{
  "n_layer": 8,
  "tie_embeddings": false,
  "parallel_block": false,
  "init_mimetic": 0.7,
  "lr_mult_o": 0.889,
  "beta1": 0.9,
  "batch_tokens": 8192,
  "dataset": "wikipedia_en"
}
Each number is 500 + 25 x the weight over the matrix's rms, rounded and kept within 0 to 999. Layers, rows and columns count from 0. Numbers have three digits each.

# gate: layer 2 MLP gate, 320x128, rms 0.241, rows 100-134, columns 0-127
# up: layer 2 MLP up, 320x128, rms 0.24, rows 100-134, columns 0-127
# down: layer 2 MLP down (transposed), 320x128, rms 0.141, rows 100-134, columns 0-127
gate100:465475544522505501518483535494485498470498536504497498478497446504478485497522497507487497503471520483475503511490510514480483502489520501464489508484453496498486475493475521494535508531494480494536505528498486469486495483504497540457519523466490490508454548490485469525515514473465517534498503476502567510492502542504464499485525487495500485496494498462485482499506493490541494493503
up100:517518472474492493496500487497506531527491496508490503533511519499519506505496511488497498503517480505483483484509492485513520500530479513533500488515539489488520523501530494513476490477460522499486501474518520527502490505488505467530478492537531500489512470517506560488479481504532472468496495539508441497483491474490523483519485506498497503513468514518513514488467502503459482524500
down100:509529515492517511489485474530496538520495489454467500503484526519506479477511488516527483511484479519490515490511535478503511502512493475484470501508549524489530510507539515509478505523518455498517485531506456471485510508498513541461495500498489486531509515515452450506534475496484510501491502505484519488495499469519512513494477492499495495506498465528513534512489526474527494483504
gate101:460516525539461450468509492500502507484522536509546505462479536520489519466506528510511497512511495521508503517463478528436511446466522477491557506482514501499500441555477475525536477477447424510528476457522474504460464487543503531486467499531466517522520523493520462499529512518544507510543527510445507479515530558496495447486489486460445546527517477455501502527463489518490471462507
up101:548507486447519538510504513513508498523467475482465487522525461494522463515481469490528527484472498475480503468542499479551501577533484512517481496498493502486506566450496537483471525536534549495498533540506509486538503500454504476504540495459511499487468481512482539505464488487458511498439485473531484507495491457508500550512533514510550467491471537530490484477519516490515535524496
down101:516528452534481538566461490506546519495474473460470513470469460485479518508533487518509489521501485570495482504491511462470505496499509477465484470543527480457558490509483511464465492526476505512498475550476492511507490504506537485534507499510460515533545468483491484568494449496538485505520496520528510486494481473533511488480490454492522466539480508541523481493507480475469496469472
gate102:493500504522495471463486553509510511506515480539499533520482482494509503487499528501500505499456477539497543491449526527471517512482516560467488519462517529526561483486456500477499497458536481502494482489488477492497522491487507511480513490506471492533508500521476467512487493521527491463494501499505487548496536512504486507496506524497542555510502506503466495520525519508521507438507
up102:523506503473505520529497489496491506501477529477509489460522505503490504512482495528508505516525550486484482495549487448503500476497499461526501474546476473453465549522526474510477488509470534512500514519497532503497482511485502478491475497480519509474499512504505536484501483491476485518489513492505528479511491500500499493497511494532468455494502502502516489486452479476491510525468
down102:512506466506533486519532490520501529508559532490515493495463481466497516501523527537472496469500493476514495543522433479473481504502486506533468473487491469465550505529507527526501499588467501507519516457499501544505510493532528517509477452494524535506510497505477480529517544510445527494523518493463494454485463508477490491529510477541423506524545496488488523508506473506506494506483
gate103:464491502529545473497539472513530517495482556520492527548538425476511464497505507465477511520506495511474514498442490524498492568475432520525503511523518526493505497494501508518556475486511476506517501513505481475508494479501493501428479550500497459473460509489474514538490519480513493488453507500464505489485510508508465507507497448516443497493476514469544495532522482538484517482494
up103:469478500528543475490527492548541507468495536515486543516504449501515465494508532493493501537510489540483497490458517516497484535458442515520515520497529522507527477513494506527539482471525476494521508490512469490506513493508507489445508530500482461472465517516475491529493519490525495491464496511483499494479508503521499526486460465514448491494501539472533522519529483510477524460485
down103:545510523495505541490505549540514469535501452487476524543526478523471527449519526540485486481523480514480484501536549523493511461532557511490540490520500498484485522467456511505481499537521511508481535556460529512528468468480528496473527505522501490547521519467430499441518494513514459483510497494487501522517535467487540487493518497476463499464491498510522483498491476570482485492483
gate104:501483470454476515509519525518482489468483499514491481464475530532497512520496548528519531523490500532438511507498489548475516497505510528467442510475513493438512519527455481503484541535506504512469506453511498522476525452503499459520475515465497506517501508455502494468474498540499508523485486513514493500482499451529526496489496539501531516471494452530513506531515499483510525476523
up104:522504485467481510507519530519478485473486493519508496469480520505522497524498552539507528536508513545442513493492503547495506497500503504478464502476505497429527517514480483503469536519484520510473493463520513531492515460503507462534492504460503512524486523445488505503474516521495506534472485495517489511471509467541514495480506540536529501469500472506513510531494511472501540474523
down104:514508496482483495507469506519497479537512504436541454537493465510511508470526492483504501557492521514492485495521507506505490517511509463501503502532494533514495474543472514457485484462482488470458542574462471503436510445472523523492512503529549527505534526501511496513488489509523476468520473483490490492467523520459528442541509500555504493505506518487492474493484515494489487522470
gate105:504497524457522462501541513503497494501517471501474516502494504450509512496489467507509489478482479461491553463463517510551458502506550482498548509482468495486469488515508531410505540494519484517505462484483513542509519531472463477510491501473545525507453517461510469491501526557541488506483496541487483481507460482498475553480502478493520553553467480464544521493512511489498507537509
up105:531490510514463496476524510461478542531486489504532483530464481534557435521513490534505454558479513522489478475547464437504537468496489478521531486533509498471503555524409483547502475527477507480465558587550535498520507494529518512502562465496549483513523487511477497507523470438491514543515521503508469492497527537475517508519485485476489486445501488509465506498462489486450486518470
down105:480522522496490482513424547454511504510495488502519499525446531524525537456522492492498502530495530474476523499478517523496550471453475511490529456522455474496489487485530476464501498536505537517480483400462456489537500557476487471459537477543455529519511493494510489487474515476467507476544491513537465526517453502497466532497517497513512463557500527495484482488517468491499522490547
gate106:476523499514484511523509486470506507515529481534496515545512503554492472469496490544473496503510512531511498529545483500479517491473526547532498490522528489499488481493485553494466491477499533513512486515483530529539464511567496474455495463452493498514488491514520475518524513489474511499536490456493485460471527515488506442494510527556520513521451503462506475452499421521486512503471
up106:519521505464483504482479532494480462491437547501518476467486492509512526522486466466517507464496544518485501480497537472530461503532497533473495523470468511489488534500515472469563467496473485499500517465505486458519539512473518535501517513540491503469498490459503533474457518513515476481464525513523494513534515541472465495520477510467451542451543501565477490543494549491501502531499
down106:487490510503501515532466475524474519519499486485464533502509513533522494458486527458500497485489494502470535473468485486520493517493509458524487507508500527494525464489464506552444528480506469567493459553470510533464486505520488502505481520486481526514487515486472495502490487476489517493505446496478469512492513504474526518453503455495487471491488496455468497482494472491470484497519
gate107:469511529473484555486553521482471536552493464493486529476500513489502480476483498557505456470471439504549541532486462477483540489517444467521508528511514496559505520520491465475534528502442517499493480506480488526421494466519515470506519483513498487513459478518478457528523499542510468550520489504483562510519485454508467527477460523513514504531517505546562520446512465472522546544529
up107:533451485488541434506456484484517472423506514503516490540485478501491544506523496448505551517503541474444471478494552505512469482508536520481479429493479504461492480481512540514480488493535470522489512484502515469568487528487501493500471493498508490453497508473506541475489517481500564463492521519529444508491508527502529441503535461497490481489496497447441477513504530539483455463473
down107:504507418499494469472497486496500542545476489535522480485528513520506503574472474495447513515489514513501458466488481478451479481482511531465505474526538514473521497481477503479504509504496523442447513549537459509461508552497493538527454469536473494462533472557545510486509515480434510519459497536496504513520445467445510493539503470508513463513515449474510492549482563461511524494506
gate108:524439501515466509502501516519495534519512500501475526498554474497525490455500471521457506493547530525504522506525482529475462520532541503503536465449497515475464510554534513516444484512503493471553537517468434493527511535518525470480447488504475513513530529496486519509510461485515471506453533517497486508545503504458483507542544521486529481483522500505497505545496503474448497558512
up108:529446525482464503512462515548478501506515477513486491529491508488465537507530528531482502513514465453496470563482459417516477489475547491501557408534505466505510503461461518494455506511499477479484524496477588493476504468570469547472525471475552515517501485470497502510492545542491508491520521493471494459521503522486549488480504475506469511466521487470534496516578459437565452537507
down108:510499498458522529471496445489445538500518549486486531526523526511521545529479515468518510492458527504478583484473509529533535453471524503471485494475502509541454488549521471493479511544516505489463503484520453446501460532491523479488514490515475464507516521538442518508469471488497549474479502516518486510546538468464503503452474511493502488538513463489575532498486492540508539485521
gate109:503509504484488501496507486456523496480502497483490512521492504503485515467501505515493498493509489501520503515487529509525518465488509483486508469485500496510514502503502523502520499495507495497534487464495490513503492496517505482531503487519497527501514518501502500492502490496495520485512506480511531509498464522504522497484481512502497522522496497480476510515493495483468496503506
up109:501500506487488499490502487465518491478494507485500510513491504505496507472497503512491490487508495504525497519485520506521514478491514487493505471487498493507518506501496516508522503493504500496527492473497492505505493494515517487519509486508500518500518506498505492489499495498495523495513503492508521509502469521506516492496489512503504519510491500480476506514495496494466502505503
down109:496499520473492485487480488484535505514479487496482518490515511524478502476508489509536509489526520490533498480519495489508511486513504491482491479491499495543502486508463513486544513485513494477515497496513482528516480484512507493535531488493511458450516516503496498489499493496510507523505467495500513546506478530493510482508504509484522513482501502467501491488506504511477487493487
gate110:513467462492478550474525493541576507564525488527475506494493507539478508507519522543483523508530499527494522497534469529489500508480510513507507515466468508479475482464477482476535560522515465546556501501509535490506475523509538513481512513490518528524536484487444462445478508528495496473521484408517453493506552487539490514478496475514503509539521513512519487529494503487467485483483
up110:524516540489544490524469533470415479462513540487512495534552441462522486512479465481525494519461492479472462484462532471516474509516459510484481487517488469534508549574459512527491484465489495487462497493498495533512502483505507445543473484463489446504499508501539499545548520462498507512489533560454545537445469510482473469555512503471490476446470491494506518503504506526501502459518
down110:469486446545441501501439512526531549530512471489493505538490486496468523487520487501502456503506489512418507528509530441497497518528471485546510489512485537519508500497523482482520516466505484468540490523508472517486462480508545475537501499455568472487503486488504485509504553511511531507520502581464495544473480438471486507491449479466562450517524468492515506551456525508491537481480
gate111:466507521477483522530494535495495536496488475507515489512503506451471500514488456520458508427490532489477487494557533548548477530480488442477478559517510508441522550525524481499480511522508527481495485464499536521510474512518492487499574529518484549477510507468523504482498458494496510545461496487503499499531474498492483528490532514479554495524486495532519501521499535524467511486502
up111:510522537509497496538503484523486475538484433519524550528521488486473478541497444522446471474529518514496533506511543500500464548459503476476474529551515481486534530495502503511490510496499507523512488523458545470535518481492511523486491510454474512493522498456513525508493475491495484473448501462479509471549481446489480563505554546494538479532483488506519541560502497497504540500505
down111:506513520510515539452525538468525519493518424490467518474472507554528480523527512465436461534499553469519437489561463552549504489571504520524514519525506542518455494522493494510482494475523471466511474518486487555486490498508491474488544495514497554497496448523501529536508483499485499456500451477448524514482570518470454438494481500538502492503532506459486467494539515458506477458495
gate112:533521508499492490523467521500525504511492494503512477512486518522501475486508501499473512503491533484492500484535503524514506494529477478490515528513509513504517501511463515525487502495472523524502505512536476493532482447506531496498513481490526515501514491496488505493536535483506486482535471476503497494512459512486494513528519497514497503491468513508498496489499500488526506489482
up112:502480476482526472499471486506525520482488467528492512503489510504510485520516476516475535522489531498476493498510533541510498455498485479518503483504514498497521485521486497505516501493506524522504505488535496509489511506470501472519512498532539558475510498534477510516527499508499494495530475470479518517514496511513483496490496484528475495498520476505503502507520526515486508508485
down112:513511496515540520465491505566508519502500487479501508508501531489495507467523443490487502496520506501484526497483513498495505499536469447487478536518496517504516519534491482494516520492517506507501491499496516502493438503487476481493503495481529514500495538528487518491509527495514507494503497495516488470501528529502492475461510511489514496496488497540543513494495492495500489485468
gate113:487510497479521525497511509478523478460457481511535528508462523492517514501515442486511550496474532503423501483490502507488482494495478505508493504552483499503489543477510468525533464542500508500491510481514503498532492522535508498478422459489549532500475523530477493503483523476507505541507476517506530495464512505508486488525492524489463475500488462501520494527498505481490502509523
up113:513498491499483475515508484523475521526531519492476462477533478499500504501494542521507452505511479483553500520503490504515500511509507490478489494457522499495497474511493543478494508456504499503495495518458486512467500481475486517530556529513440467489518490474525512491520481519464494471490508490491475516529509501496487528479503488513531527495502529516476496465489487528514496489470
down113:484538477507469498493522511537524533503531524469497506501459513545537499474516464485500528535510453452474538512538505467475524523480503494522471535483486523489517485499495500486502493500514472504466530395500517486533491535479502506478481468465486486517492458496494521498542524460535515489512489499512486501511495483486463541499489516503522517533521508478516508497463498476509507514482
gate114:468497525540492495523487495447469544507512536508497511500432510501522534529502503497483470509524507500514465524477533492517482490519510507490522505524510511494502506534479516525508498513453532495522490478486451505503487482476512495515491490552535551551513481467476491462500506489499494505527530496535471500515509478491488541496490551486518492481507496497542504490488526499455495483455
up114:451523519552472494541511474460485532503515540496498489475466506516512511516487498503471475519518491524522468514469517497498471503549512502492531499522522528496500536535464514534519510517465507471492505486485469532496490483489502515516513485521535541568516504529483477475493505485481501474523506483509475525518498460464495568511490516485526472526487492499539500477466532494444495473483
down114:548520539488529488464527481493456443478486501517500461497507503458499518518518498545510505506497491493486507503487494533504505503500490511466495514500493507519518514471476518470516522496534461504507471491488500504544508499495495507519493517507505480453493494499509474487519503494491486493464484521484493513512520492479494493495465519488507524519481495505448469491501498499505482490540
gate115:540477527505433502534474534457509534486482556513502512516543512506470482509515479475506483494475476492531502466540483495492508486453485494425549440435495476477436527525498516499473466534464538522456488526535496519491446544497487530497541524542453541501490507491522506523521460534513500517487514481544495531532524523489466474505559462530517534499549499479518484514497512509462483496512
up115:495510526500535474480504511502455447489491467490526485533437543514557509501536569534499521471494546517453486509413514507524482495470483501553527527492473515539544511520524509557541478479522441494548494506476527440495526490501505473489465516522531489452503519508504519519510492513492480521463522510470505578469514554481526538472493537458486527509476486492544480564478488462516476536509
down115:526474474545469467502491503553454552544481492452492553517535487507475437440485497469530484496524502490490501537496496527464489501472528540502483509486474492468458477454504472492485531533475490446456480521562535519482519470466552512497521550480459509506509476506516476486525491455501489457515453485523479490497525510523506517472527502500492477508466473438496549520472505474501544490512
gate116:523497511490493486511496515486494505513517513492512509504506494498512496503479500506505519506496494519481505482511493493510519495495507513491482502503494502508498504503485491501507497500498506505504500517496509494492503499513495496514504495503489498499499508503506495484508493498502507502507471506519516495492486491512501512494517492496492501493501491496505504501496490505508505508482
up116:506510502493487494494481507498516502499499503501480510497490491494484505494505509515498491494506484509516503489491499501499506487500486498480489508512498492502509507509491509511483503512499494507508499510509500520507511494491498513513491521508485488520500505504507505506519503488500503480508498508531515479505503518478518493503524504519493498506490492504505516492491486510518513510490
down116:496496505506488503493514496506508499499513506519499511496504494513501490497503515504488485499498490497499518498522496509480505508497501495502510495502497518495501503503502484493509508494487484496504507496498502501510499517499489507513490499504484516500499482498500507515489495498500500510489498511505493483483513507504509497502491498498497513502479495504503514483506522493505493492489
gate117:488478524517482524499487482533529549561562504496479518471508536493460497500507463504502476467552526498491521468508472445489493501502508491538544510467432499517475463491534480476525511533492514534497495516510498551494460496511505457493493470550477531460476483498506489510458483497478526470527480501520445560504502494515453529511533495504500520499458536476484491504492483518465493540489
up117:472483496492494502500493508505560540530532494514483495510538518505455486508497463522467504473517515488475502493495501473481502481502471512529508499470416465500488488537519523497551519560508500489524506498531466495454471475503507494508502529504481526475471497549517530529466507491487508521462478495543475520483551473518481505465505501514483523495428521477464501462480504491474481519486
down117:505528484515522495490470499513522487496484471473489477477493529501481530516534514511500461488527491507456473481518537501449462479514486482547444473474475507530479501485496524450444507491453488472518506460540496514498485494486466550519497523498544498571466534511507481570494487470448507478519530501488509511495505543530494482503493562513470537518540517529473500513536521501525468530479
gate118:524527488506547499486500506535488515503547513485497511511483492483528508504538449486550525526515515530553477501521476530524480518436517490514466565485459478500543504520493499516432511502480504492476547516505497459528501507475529438505529503535489497533484519552531502497460537462514492474505520567487500520498494417485503458494509465510479473487466453507539480497543512430451502489485
up118:451504526486446403536500527465474452579469514498507509527468513488502487475464502507515561514487531520486478550497501493542484481547521457429552594573481470475526498495434495524556511475497512493520502535528516487494539535432510505481456465489508458450498491489495523519539534454536540492504476479481516518486525427535468523533497434485479538503484512499496514429523494507447555498507
down118:507518481514530509488558448482467530479466532447507549539520496486470498507515481440484555451466518483514541524526482480584528517524520471483493542476499538465481519525471522557465506514526531497491469585543554462462507516463507543496511508535539498415550512551523505491515578503465509463538524495511526474527548489548443514444504548516493474540516497418482475475494504464481458501530
gate119:440541457493507469527545504506511491497459459473495492524545503451511472472506531511492500498508480482543495499457523512480454522529539464471499470518482507495491513500511481441458499507524493457510476525508460539466525508448534531459509512462484469518429527521485474481536532490537511492504546471466486461483487523522488491525450498498521472533481478455515484541487472464488476483502
up119:527463476537457506502487457485458518498569493518526507506528506498499509500543512503477509510443523542515483527524495524512562484489501503480557469486579476520474471496484513513489471450486509499482517536511563495499490489535457456531503490506490540485481502502466467523454483514473520480499487540507515544540536483505553474478510507478491541459516518514509433461514531503544510542507
down119:476487454528465543500481493557513489554515468506513528468479517535497510495465467500449504552481521492515461537518501499506520487506480479486487469452519479521522468472522485479520470510527484474512541389498530521563522486459492495460476514512500495491520504525469507505502437465537514507493507494522499512553512481490549465441502484538450515473488462527505495532486535477500511488506
gate120:432486500518489519489501498484522513550528487615486500561498510502451556452449500472468498432468477488524505511532514539427442567497505510453467450501431461538503502453454518463466533458464477508464491472492489472528505557489484474493507478532532513518539502496486471523536536564483514526528526451499520488454465474519494492546505474501436488490529478476497490501483465482508457501453
up120:463519481531517502525488556476434512514491456422507482503509470474537502436527530567511510535524493534524432525422470493510498522487487529542570592485557470458451508534492512445537470502534557513526529500563525510463551509494513511488471503491517551545500505494468506468489490441488480469520490501501595561532472478532514499463515460565523478472512558486526472462505534505528530466502
down120:449475504516455517512553571564556541531483437474507507491507476481471500471472504521494514520484454514481507470488479490494448526458516520491541497522519454475496531452514493475500544497495452485485487602495497480490482485497471481471496509539466501495503546514495482500499442503522535505499473518504494501446498456544479469497508487507478458536495536531502499474503500476526480479454
gate121:473518532499512494471469508475525546542468490476534497534488491461470476484498531510528483451512560554488491580515499502490482493462490532505526486487482512494453490493534515478477491488500483497515513510456500511444502475515518513506472542547512512491506474501509527537448505491508556480491449503524503480515508499514509517498508465489506487464535514480494501482521507498477532510470
up121:516459484496496509532506468513498472470506494533461502508476496505489556527495486494524530545523471454531474463527497481516514516527516476512460527497496498497559502527501450517521499522484502474521492507536472517528506524514513497495519487477495499497467538491506482484508506501517454495501553477467493527486461490470493502498530565515531483502495497540506506529522483483552417515524
down121:497517480518492504555531515468496491527504495494520516480514524502511493489503474496513520496481515526486481499491508512539482463485554503468516466498474505509517464426502513512521478502487525531449543553526463544504479526507470524517500472494508521460475498485520523505480503509472512520559506500509481523535532513464484535509487464507476505510537542459511501492486520539490497513467
gate122:490517472489482486473487483490509489509492501498504492498510543509510468514495505510487492551498503503491508508476512503501483487482506503509532469531508468483508527521510469485480480501501503463512485486458518502494496462504498470557467453481472503532457489486518526510484500493489515499492504498496481500520512468489479507471496475501473502475519495477492497485497485509450524480470
up122:484503481492487499483486494482514489493492499500492493496505537511517463520475500511484498538500499486489495515484507496509496485480504501495528464527513469486510523530507468480491494516504516456502480491467515505495499461500503483554463469496474504516457501504508524514486510490480500497493501502522485500519524479487488497483501467491485500487530500483492497478485490509471518483469
down122:503496499562498542497464442515496500499525518485526479502498503500505504509498505495523450497517517464509460505516506503504497510524483511502529498500505511476507531515494483503473524510505530502507489577507486477494481484458507462502520498507508479537524513513489491484497505514465507506492497501466518443519500528516490492459501506497492482509478454503522484481500528490491528523461
gate123:514475491481434514496537504504477514491508520480494527525500512508527513462512477513521450452489511534485495518495483476495522518482535534513515521494497487519464470503514443502532509532485498501474514510456502545522522519496493513521476454492519486482483515464542482503511504499500511483497458443515497511477480495516464494469506439476518546509518480418510526484488513475597511542478
up123:520474506526470468463548487524502495534512478482465504517508527513487468502510460456511433503524449523481491537515499515452495538498556525525460510487583538423512498526487473466548499522489477508450506518433475527494494570511487539493474454515499474456440504450510464516525520492525508446497516510504506504519473475526498506523497433475552482496547495437467519490499565434507501492504
down123:468519540510495492501495448501509526425530564455496528528503440506517485505504502509532480494516534491510461518465497531466501533472532525492464494490536474502538518523473496523499508506496497502510495540445521492462522487524514492475481523471509510464475553493511483457486530496470499445535466523512451508468510452576457521557482524467516531492543486540529513519480501450557489551495
gate124:503458524483511468476534499475483534523553503486503497545472531532542506508473460531489507521478543486489536464521482495497489492506473473531526546481476495505488493492523532505480485488505503498465488469555492499478521499495522481535489494511480470477476477477507534513489480505472482471520475472511518507504514480476494472480446480531483481476473529495482503541410470556477506508547
up124:440492490510547494512521485464516482544535486491528503480565508529512512506477523488466565523482546500515478543476518569512470513486503467482493466499509536491521554533506530507501498520493524501474515514552499474477468466487478496501493473518472468497532455527519504579542511472514464526519480464500519509505497453506524482547474468492499441457487525461471507484503485535478516548516
down124:581525483475540515523617563493437500439505501466467490498550481531559517554517467479532537460508518476484473500493513465533509522525529464534533517522489496512500553465450513522477523489510533501517489460555528538491482475489560440503493468518503527529532462508505498453502528562511528513515454472543533469498556506486541497507574518573521518549551519454455548498502550532535540546502
gate125:533504491515476460473533512499495496487529470485510524504524456491523478486463522488520513455478498503502508509529536510478515527508460545518499512466502485451462543497522504488539553493483469500468465503521469544541493470545475465472447512514487490458448486491510481494518490464494488487487484470502511493522487465511509522525446458529518504483539497506536482516464539531481541513515
up125:496502514495520530533483488479499502505479517502496472499483530501498520523517483510482483532515505514498488512463489489516487458499523462475486464518491540525523473491506496498460474542521530493530513510475508463461512532462523520512540490518508495531547511510495509505471507532490521491512514520493511482480498527498497488470543536473482499521491499475475511475546484471535472503500
down125:545533449516482475515550523474502498483492504514497501492548492534500507508488504527490502465518546554502525488515504492473497525534476508532520470466506500493498470530570447475511517504567486448484479457484482502497507490518492487534469487511473479448457494519531542545489488489520499484532515445546519502523494480492454533510469494522483486522531491492519513504527484476533513516522
gate126:392542487531527496504501546528558489537549509482491518509528499503491532436535517480479471512544450517494461450461454488463501484466484471490542524486494516511556518468539492496525524521509487499528427507492538483527514472423536472518465501477460488485467534463444509531475510477515484516527539505515533469452508493490444529457515519519495507432517557512508476535539568472548544431503
up126:377535482527499476476495525486523492522551485523492506496527498480509544442544490465463486505531455521509456468465453522490522488441515488536493535478481500532554490518515484513503498550523494510476451466503511471513523493406574499501469491487460498510524518497439511535502511496493506478544517508510516470461498537485472493463526528510469483478542531520474418527518525460538516449527
down126:509535479498506456501530562559517516483506463488481512492506535491442505501516465558487505523501449480515469511500451506491483508462498477498535491534499513486490529504509512510521529475525507481483531522516484515437502485476481519535461518549502577525524455448518497528534490530507450475517517491529494494532530507539484469551489501483484500523501530500444525432504517513471451519473
gate127:521524494487493496479487500528507503478465486490474511490458490514525517500514492503492483502479525533488502517461507495489514476486504510501510499494493456500507492499485472506490517493500495493500493503483494491527505509493496534506520514495505502525512508511485507493494504489461507481498483487512504457504508532494507519526510489524471508495478500509505506523522518476510521523483
up127:520512495497497494477480487515511503477473495492480509504471482501514522495511491506485482498490512520495501513462504494493518481497514508497524495495496457500507500496491482500489506497506490498500494497478502490503498505500504523520523510491502499528515508512485504494497508482473504488498478488508510462507523524496506508518515494509474506500481504506498512514513519480511504523479
down127:484514500472492514509501512518491483473515498482463512483527476524500484489526489485468489524516522486515499502508497507492498492517495483504505505499489499483497507491485496509464479503510503511486504571493508512514496493460506504518507511506465499481491528513515503510498513510496489493520513505482492505515487500513502472513472478487488485495519507504485495467524501487498488488535
gate128:494495498501498504503501515504503485502505490515503511494489501503505504507512503500496501510504493507501499506500515508514509512491500496492493506499514498491506502507513492497501491501507493498502507492500495493504505503505489500501501498504492500501484504495502513488502498498493504499497512506502503494499502510488502509503501497499509506500514490505506505498494504494509509503502
up128:509502495504502504505509489498500517503496508484501496509498497489497505500482492500502495486493510496503500496505491489482495490507499509508503496495496506499498498498490503501496511496490508511503497500497500503507501493508505501499497501493510490500516496500494494498488503506499494496490494499499493511500511498507498496499499489493499497497488498503495496504499500510488488490503
down128:509510485505507506506509504501513496497501488500519505492491492504495504506496504511493505488510494497503514481506503505501501492495492500500513521491493496495504502498505502495520506509497504505491510500499516493500491500491500498493497497502493506504509486495517492495507500495493499495497496494508490502507496498500494509512494508499484499504520493505512502503497501496494497500495
gate129:508499501483510519468490497494486490497510515522519506510500525503505515512486493504513502499488507510518492503500479488496518529514504505511489486498496492508506496514501475485515485491476510520512486481498512516519487512512489491506500515496520509499501490485495508498486502503510481494493510516504495470492498503510487513513500506494505500483497497519496501494504496504487517487502
up129:516498476502494492530494481490508496489502517513493506488499512481495487513515502483501497478505497507485508502494508523488507492467485482522491484511506500494505508486494504502489498514485490487491497501506493499472497485510490497494511482522498490500488494504504494490501489515483503512495491471475521528510508524499498502504486506521507497500483494509518497510500510483485488508491
down129:511510493493489475518503494529529519499517519485487505479505503480503499484532484486505485486530493504498510509500500512500465509495483508490494505502510472491491523480506507486493516495491489485495498492512523511490500482497496517497513501498508491502489514533509487502512498513513506493518484476494504495503507504495493490496498520504508481503475518474484491509501497502491494494492
gate130:502499483457521496504509500481524514486482527491507500487544513510516503495492518503458482495490508495503499484487500515522530504532483474479497497497456498495488518502530494515494509536507544490511482509536494486489475535507491513517496519515489545500508504474509498481517524488503508498523521503505517470467506494467506497497485511495522500475471486470527491453496466490541506512498
up130:491476491469513487493495499505525503492515514518522500492500504509513488494504508489469491495494508505499474501502503517503508511509484500491489489453450484528489525483534493516510482519510538498500474498519531484498506513524483514524487497498512534488484493495490484481543533462496494494501506505509520474488499471477502483501494525500513485469486490466491497492487492486562501504503
down130:520478514497484504510498482508502538472511501500521511538472497541516526506494500485511517520489495508531504496505517511506521494492530486530496495513483494523487517485511490519519498481521488525507502489532504461511533510519485496519463466481479542484511483472483533494504515470501485483441504506502537496475451504466502464508509513525471498498481487509496513470496525497471492501483
gate131:468514525521462486539505491536522526503511483500446490556510483490508492506522451513497458493514475484532461491498541574481402515442486441464479504458484475486483531509483482526503538529504527489497484465490542462508502503511491482485513510472530539507503505526524496504423519548459471477517452526461509516482500505524530551487511479480520455493462548488500507545507492486480489479469
up131:551497509516508522509514466471504518489515476503529496509501502530520493478499542489565526500504467497483521524545510490549552486538515498498489503536527462543483465499504506492500500491500502561524478509548482482466442490535503468536497486505472494500488518475439515474487461519581494472519523440507492461479516530527444450517492494521515512478528457459463494478480450494511490493517
down131:556526504522517486464468432546497470547507561501502529498560503520519543513492505484492504562480496497516543513516501537566483538462510436502476522494496486483479537471470505481517480522559484488537528503502496520498489467484465493460522510538512520480548501528517509525482518505455458487498492459520518515542473499487514518474504505463520492515463520501504486517518487508493468456458
gate132:476483539499511501502495492475487529493481530522495472518474545507505497529512494472488491505485490523507478471514545522512507520525491526460488483507444476553511503537495515476505527524538483438483483487515503497483499484465481468496525513498482509501504506520493473511487509542506495504452487494519528485493538503526485482497540487543477467470485458507520475533503493507499466473489
up132:455474533518505506544513515472465529527489519511514497509488512490516473526474479488465483521500482540520471457512524509537529534530496539505482524515507485524489502504493508455539531524497507453490486471493521485489498467476499461517519522491472505509497521508495502506503480499490483494438502513526521485476524488526503454498522517580496503467492476475553478498455497562512470502486
down132:525477558469516464494498474495485462504498512508496511478542489492486540492502474488507491486506469495521486481474522490524541491495513536506504484507490474486522513496524526492541501513469510489534525431510494486527502520482482530480486517526500521506513493509474496494469468504509505510497484497519500507490549483492482475500503467479531497503495503512524488508500490466506502513506
gate133:509497527545493519495513515507523541497484516534500526467516501467483442573509466514498482478447456490507503507454457535448500489472484448551506507538531527426480512519498548457527525548485473509497489506522519477514493533506466441482504492469440492513489490513516489485517550526493534555525563536501514539524497457519477533512557450503518505510516524442407509539497523500484474502456
up133:500488518539477524495539468507508506534530489496501476536545520465501469518535475568511471443456457451534504467487478505473514460456527418529557493506526529449462516521504507453531476532482484519498466513477503519569469541506463442476510506472501474485467472494511505457562539518508542575519506514522487501538487456536497542489548430503512495484524492494443467490509520474475483535489
down133:475525521493456529517487563521539508532461476456521481528527521480478528477481516504481511541534476496502499498488500474491482489479507509465540503520453486509543519474483471519484482467490488518479499569536483526504475424521512503482498536491554506491544513464456486532500451512494520479523450492515488454486471533464476520538522488483466481479484503500498544449479518524486452496465
gate134:500478504501521468523488532508506508486522499512477482484502480487503501499477507504545483493519508492524496510477466484455495515508480518488476491487488483464506522498521496511498499467477470499509535526530486449512528498510508496516515507493521498513519519459500499506490496505477492487459492482510495480482469504484524527537542491501491516504485531519482492476465519485525488475523
up134:508472492510517479489507516497504510520508496520513494510488494479491507491489523478533480504492497485520485509473454477453519515495477530503501524483500492496503522486487489481495497441490480496535565549530498456541516487522488490489494496475495522511490510480515495506493490518462487463486474504509501466500491470490533513516524476482496488483500531526509515476488522484535508480528
down134:463502507521538505518477495511466474496494476521490552503477517512481455491490509480527485513480503497513487490510550504469495464510494520513526491443498472513537535476509484478495510469489504480493496525480500550501526530517469534526516515480512503529503489507489471474526501483479512500484494491500508490490519493556483501494540467476531487484497478518517498513488498478504509487498